From a checkpoint of a small transformer trained on Wikipedia.
Size: 4 heads of 64 (1 for keys and values), MLP 704 SwiGLU.
Architecture: RMSNorm before each block, untied embeddings.
Training: 775M tokens, 2958 steps.
Each number is 200 + 20 x the weight over the matrix's rms, rounded and kept within 0 to 999. Layers, rows and columns count from 0.

# up: layer 3 MLP up, 704x256, rms 0.092, rows 254-257, columns 0-255
# down: layer 3 MLP down (transposed), 704x256, rms 0.0871, rows 254-257, columns 0-255
# gate: layer 3 MLP gate, 704x256, rms 0.0889, rows 255-258, columns 0-255
up254,196,182,193,175,193,200,154,215,222,222,190,174,216,166,172,181,218,178,190,174,206,204,210,194,209,209,213,195,188,231,221,236,186,220,195,198,194,168,264,199,154,190,167,201,215,188,212,208,202,234,198,190,224,194,178,161,179,177,189,192,183,200,168,180,179,205,166,211,224,197,196,188,208,229,212,181,221,213,172,195,192,217,190,198,199,234,207,229,167,210,213,180,169,182,193,196,197,196,197,202,132,203,203,235,223,221,181,233,223,200,208,200,204,164,205,228,245,223,224,167,179,198,152,202,229,223,163,238,193,171,188,183,210,178,176,237,204,164,203,231,201,188,179,206,238,177,205,218,229,190,193,179,189,215,203,221,164,205,200,205,201,208,181,176,216,183,240,190,202,204,184,198,237,228,219,188,177,242,209,195,182,200,213,188,239,225,212,201,221,233,203,213,217,183,203,196,171,185,183,148,228,172,234,213,197,209,192,182,206,233,199,193,210,185,216,185,194,222,212,211,201,218,221,181,220,207,202,206,191,202,208,222,187,186,217,196,201,182,210,230,201,207,187,219,185,188,186,183,164,204,221,223,169,193,210,216
down254,213,202,220,215,218,200,166,216,206,203,149,187,241,187,134,162,213,210,167,188,192,167,195,179,171,189,167,185,182,201,204,228,178,209,200,231,195,203,230,197,207,181,182,201,199,177,193,198,183,216,218,189,211,227,202,195,211,218,186,212,202,169,216,200,160,225,207,156,196,212,201,185,224,200,193,192,222,196,170,204,184,197,171,212,204,224,201,181,183,203,213,207,204,209,223,206,193,241,208,198,191,182,199,204,185,174,201,215,217,210,212,237,225,197,193,199,219,211,235,186,214,189,197,196,212,239,181,204,208,188,190,200,190,223,206,235,197,177,152,215,224,184,162,154,197,181,192,202,187,221,222,220,214,184,218,206,186,197,198,260,186,213,243,211,190,196,219,146,184,227,200,197,203,198,224,180,157,195,211,200,212,221,205,191,206,187,232,209,237,203,183,216,210,223,192,164,173,214,168,202,180,190,168,216,195,183,229,201,223,197,192,221,211,192,220,219,188,215,206,169,218,191,205,165,205,201,245,193,189,199,173,206,166,194,214,170,223,203,167,210,209,196,162,183,180,192,162,185,221,182,214,166,165,188,207,219
gate255,225,206,193,171,217,217,213,177,186,182,241,186,163,177,217,195,219,197,198,232,192,207,211,189,164,210,189,214,201,192,212,214,209,209,191,228,196,189,206,176,188,209,197,203,224,183,234,213,217,214,186,162,196,171,236,208,206,225,169,207,193,185,173,211,173,203,223,203,221,205,205,224,193,157,190,198,176,194,195,154,172,194,198,203,220,227,224,156,198,218,179,232,190,193,226,211,196,184,208,197,226,218,202,156,250,191,162,193,163,199,233,219,206,243,201,166,213,193,160,171,197,214,179,165,196,197,194,191,217,236,167,210,192,238,169,220,190,181,159,196,206,198,186,188,179,171,255,201,201,177,205,209,209,173,232,173,213,220,207,226,180,248,185,203,192,191,190,164,196,222,221,170,196,235,192,185,204,204,223,194,215,207,185,199,168,191,181,182,201,195,192,181,188,194,198,225,166,214,231,212,231,209,183,207,205,248,230,178,194,234,197,213,169,222,238,181,214,206,213,207,185,179,181,195,173,218,179,198,222,220,219,158,230,237,213,208,209,216,180,197,196,225,211,209,217,203,178,206,173,188,215,221,233,204,216,192
up255,227,193,214,234,207,198,177,199,234,141,235,216,180,175,155,182,168,224,199,180,185,170,186,204,187,199,178,223,227,211,204,170,223,209,166,179,194,187,174,230,178,178,197,202,206,224,242,198,184,215,235,204,164,190,202,229,182,201,205,232,153,189,235,181,229,179,197,231,227,163,152,191,211,193,193,171,217,239,185,142,200,219,186,161,194,212,196,210,200,207,216,230,195,220,191,207,232,203,182,227,189,203,202,180,212,198,180,198,173,152,204,199,182,190,206,224,200,180,187,172,188,227,229,215,183,190,199,204,241,184,184,201,207,190,185,194,209,189,166,235,198,175,225,197,186,218,200,160,193,196,145,210,151,211,238,168,195,195,205,174,199,199,255,216,170,202,203,163,184,234,167,208,184,174,184,197,185,208,232,160,190,203,186,205,214,182,207,192,254,208,180,186,217,236,197,217,226,163,222,229,201,174,190,221,204,251,230,185,201,209,210,229,177,187,227,186,189,221,229,172,214,209,164,186,190,231,194,188,241,200,183,211,204,226,198,182,167,245,159,205,227,183,231,172,192,213,202,211,174,208,223,208,223,199,195,221
down255,232,185,206,229,223,208,184,207,180,188,192,210,210,193,207,142,194,203,155,202,191,172,196,223,180,181,207,210,206,198,223,201,237,170,182,188,192,182,173,182,172,206,196,208,194,226,217,192,230,197,232,207,180,189,181,228,223,176,197,222,196,233,165,191,212,214,178,210,176,152,184,169,208,212,181,201,208,207,167,171,173,182,186,180,165,165,168,236,177,205,212,190,180,217,199,217,229,229,156,197,178,223,176,219,172,228,192,176,201,165,199,154,213,148,183,181,199,186,197,201,218,229,239,209,199,224,230,196,216,230,219,186,198,184,177,202,192,224,223,223,194,202,221,242,194,246,157,184,201,224,190,177,164,215,228,198,199,208,184,188,210,214,208,198,188,166,203,194,214,191,205,237,223,183,203,241,203,198,218,161,222,168,194,189,253,191,212,213,193,191,203,224,175,239,188,204,224,220,199,216,172,173,196,195,186,231,178,175,178,176,190,190,229,185,148,196,205,215,240,200,186,215,200,182,166,185,219,202,175,186,205,203,198,207,195,209,201,175,212,198,227,197,186,205,220,204,209,223,216,177,187,183,209,240,161,235
gate256,216,189,255,220,218,225,209,205,220,175,172,200,178,203,201,215,189,204,194,195,187,202,222,189,225,225,194,210,204,176,204,191,163,191,213,170,148,223,189,188,196,206,204,220,208,212,215,169,203,200,185,183,171,198,170,204,230,178,177,212,155,190,182,214,172,232,173,191,168,222,235,204,185,189,193,151,177,220,221,234,155,177,192,202,172,170,217,193,226,159,178,157,198,172,195,195,188,175,191,203,208,219,230,210,229,196,216,226,213,204,182,203,179,217,200,221,198,237,208,170,199,203,209,194,185,204,237,201,219,207,164,204,203,218,213,201,163,230,174,219,221,207,205,201,188,201,189,251,205,187,246,214,203,189,196,209,238,156,169,178,205,175,205,200,196,212,195,200,197,221,215,234,217,195,192,205,199,207,172,186,182,213,184,214,188,203,239,211,180,212,191,195,203,214,204,243,213,219,202,197,205,201,194,181,197,176,166,184,240,171,190,197,175,154,200,191,234,179,203,216,171,202,181,191,226,199,223,172,203,176,215,203,197,206,214,178,195,183,190,189,201,200,161,205,147,191,188,219,203,199,200,226,221,145,191,215
up256,196,228,186,206,196,206,198,197,186,204,215,240,204,188,220,164,189,222,226,217,190,209,174,176,218,196,247,224,209,196,186,169,204,196,191,201,214,210,201,196,162,182,158,208,211,223,205,200,200,203,210,183,228,233,196,193,208,207,227,192,183,217,211,187,194,205,160,176,214,212,169,173,200,178,222,216,197,216,174,211,232,185,199,205,206,217,229,213,220,208,173,192,214,198,213,228,253,190,188,182,201,192,191,153,231,170,194,200,181,192,205,193,192,183,244,205,159,178,187,169,197,211,207,212,181,216,196,174,205,230,189,220,207,198,197,202,189,224,192,200,163,206,202,213,193,198,188,197,194,228,179,156,208,219,185,192,167,188,201,221,214,211,206,180,212,197,209,243,232,209,167,163,175,185,203,207,217,196,229,165,209,176,178,154,184,186,181,234,199,230,181,182,212,212,191,187,212,230,190,208,189,201,222,213,223,237,192,218,185,212,203,214,245,186,200,191,197,190,216,208,201,189,214,230,198,214,207,193,168,200,208,197,217,234,184,189,172,176,226,200,197,204,200,213,193,232,192,214,228,182,192,193,184,178,187,219
down256,205,191,216,199,183,139,224,201,197,220,225,168,176,194,223,229,233,203,182,205,204,226,179,178,196,202,158,194,187,202,196,232,217,193,189,185,171,204,198,228,163,216,171,192,183,191,210,171,203,188,213,189,196,179,184,196,212,192,166,225,189,223,182,228,190,184,217,194,180,208,179,206,168,228,141,194,208,182,194,217,204,193,216,195,207,218,168,173,198,202,177,212,174,177,220,208,183,208,183,224,192,206,201,227,202,215,221,183,185,171,195,226,222,221,174,184,245,176,188,233,187,225,206,215,245,209,192,221,185,174,211,203,161,205,214,204,194,190,188,215,215,166,224,219,183,231,225,201,223,157,204,223,214,179,210,200,229,216,193,164,175,195,182,193,222,199,174,182,187,168,198,189,200,207,180,189,188,228,171,205,229,218,188,198,176,231,212,204,172,169,229,235,202,174,203,217,175,196,183,210,214,177,175,166,211,192,198,181,194,179,198,187,169,214,194,228,202,213,207,187,209,194,178,202,219,195,212,224,202,213,185,243,193,190,185,215,190,171,188,190,161,203,194,215,155,171,198,216,185,174,197,213,191,219,195,177
gate257,205,171,242,227,207,242,221,182,198,177,222,221,199,209,246,184,205,207,236,222,152,212,210,202,185,222,171,207,203,193,213,210,192,200,211,217,189,185,208,193,207,197,181,212,168,197,203,216,206,208,230,167,179,192,215,195,200,235,192,217,195,206,236,197,167,204,170,201,176,174,220,170,216,169,199,185,199,238,176,195,200,203,205,186,216,205,204,190,224,190,196,200,194,195,192,176,219,235,201,200,176,208,183,168,174,230,197,235,169,175,191,181,240,174,190,230,191,189,188,210,182,175,182,204,175,215,209,175,227,241,188,232,198,235,182,203,137,162,203,182,206,212,198,200,241,198,194,192,182,201,194,203,163,205,200,213,175,190,211,201,207,196,195,201,175,190,171,206,217,239,173,201,188,196,199,206,207,197,211,210,203,228,198,188,195,222,191,185,180,191,204,213,222,241,217,219,195,231,216,227,204,201,205,155,189,225,223,211,205,209,192,212,237,226,199,208,182,200,145,188,171,208,176,201,222,195,175,191,206,240,196,234,221,207,196,173,243,203,176,157,203,219,185,186,204,218,142,236,194,195,183,191,194,172,194,227
up257,175,198,223,191,174,178,177,205,178,171,205,201,224,198,157,170,178,242,217,183,174,224,179,227,207,166,176,230,226,217,191,191,208,170,210,232,235,222,200,184,168,209,174,178,208,183,175,221,188,197,208,149,188,199,167,225,201,215,213,218,201,229,231,203,194,221,183,201,199,210,196,189,196,216,221,201,160,195,201,148,189,222,219,223,225,171,198,259,269,222,209,210,167,177,186,199,201,190,223,222,153,218,221,188,181,165,175,183,195,217,171,226,184,176,189,219,168,218,188,183,207,183,176,195,207,196,226,195,214,147,192,203,191,214,175,175,183,204,198,172,202,233,197,225,203,191,180,186,193,167,177,200,209,212,219,181,175,215,238,203,163,174,214,222,198,203,213,214,176,178,180,217,169,207,211,221,220,174,191,191,192,220,168,214,190,199,224,195,214,207,210,221,211,207,205,200,198,182,193,175,181,150,206,189,216,199,197,219,210,205,193,204,182,180,197,209,240,190,188,194,199,203,175,176,221,197,230,244,193,165,217,170,197,214,206,211,238,155,196,167,161,195,216,193,181,181,194,231,189,245,211,204,210,173,192,232
down257,222,206,205,207,194,177,174,171,195,214,185,190,226,180,218,227,199,200,202,230,243,198,190,226,188,197,178,180,229,214,182,213,184,152,199,187,187,193,209,223,207,182,205,190,223,206,181,211,164,218,193,175,183,237,189,173,185,237,196,197,187,205,156,189,188,225,201,215,182,234,177,211,212,239,198,205,209,195,199,176,184,190,216,212,211,191,172,213,197,246,176,232,175,204,238,204,189,206,182,230,195,228,182,197,183,191,239,170,212,203,192,186,231,243,196,200,182,220,176,204,201,207,229,205,196,187,210,238,218,184,198,194,185,177,193,151,205,168,241,207,194,200,204,246,207,227,190,203,166,207,202,210,167,221,210,224,190,174,199,243,226,190,151,153,211,222,208,201,198,206,177,241,176,187,198,143,240,177,193,206,208,206,176,196,215,198,252,190,193,207,192,181,218,204,214,181,208,216,176,211,175,173,169,221,197,238,158,186,183,185,236,201,179,185,165,218,222,214,231,184,226,194,189,219,193,228,211,223,207,201,176,183,198,201,232,211,226,204,185,207,194,177,186,177,176,191,227,206,198,218,171,224,212,194,182,159
gate258,247,193,197,248,187,194,201,225,188,197,175,206,203,179,193,235,233,216,181,199,192,200,186,241,187,174,167,235,173,190,186,190,236,157,224,230,178,205,193,190,203,192,165,197,171,212,207,191,171,196,202,176,194,169,205,210,196,212,178,196,226,204,203,150,204,201,221,185,202,201,219,172,172,227,218,211,197,233,173,210,198,201,209,224,159,168,207,192,191,150,226,229,169,231,193,233,210,187,169,201,182,234,234,162,197,238,216,206,185,228,218,220,203,180,209,200,198,197,199,208,172,180,162,209,174,158,185,183,202,212,173,209,181,178,203,215,163,140,198,183,202,200,193,212,218,176,174,230,216,186,161,190,210,201,182,205,220,200,202,209,202,197,163,198,165,196,199,246,231,181,211,217,187,201,187,200,194,198,209,222,198,164,222,189,212,222,207,199,178,158,187,200,226,196,216,202,213,202,230,200,177,224,213,172,213,205,176,193,206,190,226,212,204,215,159,232,192,220,216,184,189,223,186,199,167,201,193,186,209,192,182,247,193,177,168,210,192,210,212,187,222,200,228,226,191,196,215,214,186,162,211,199,205,201,162,178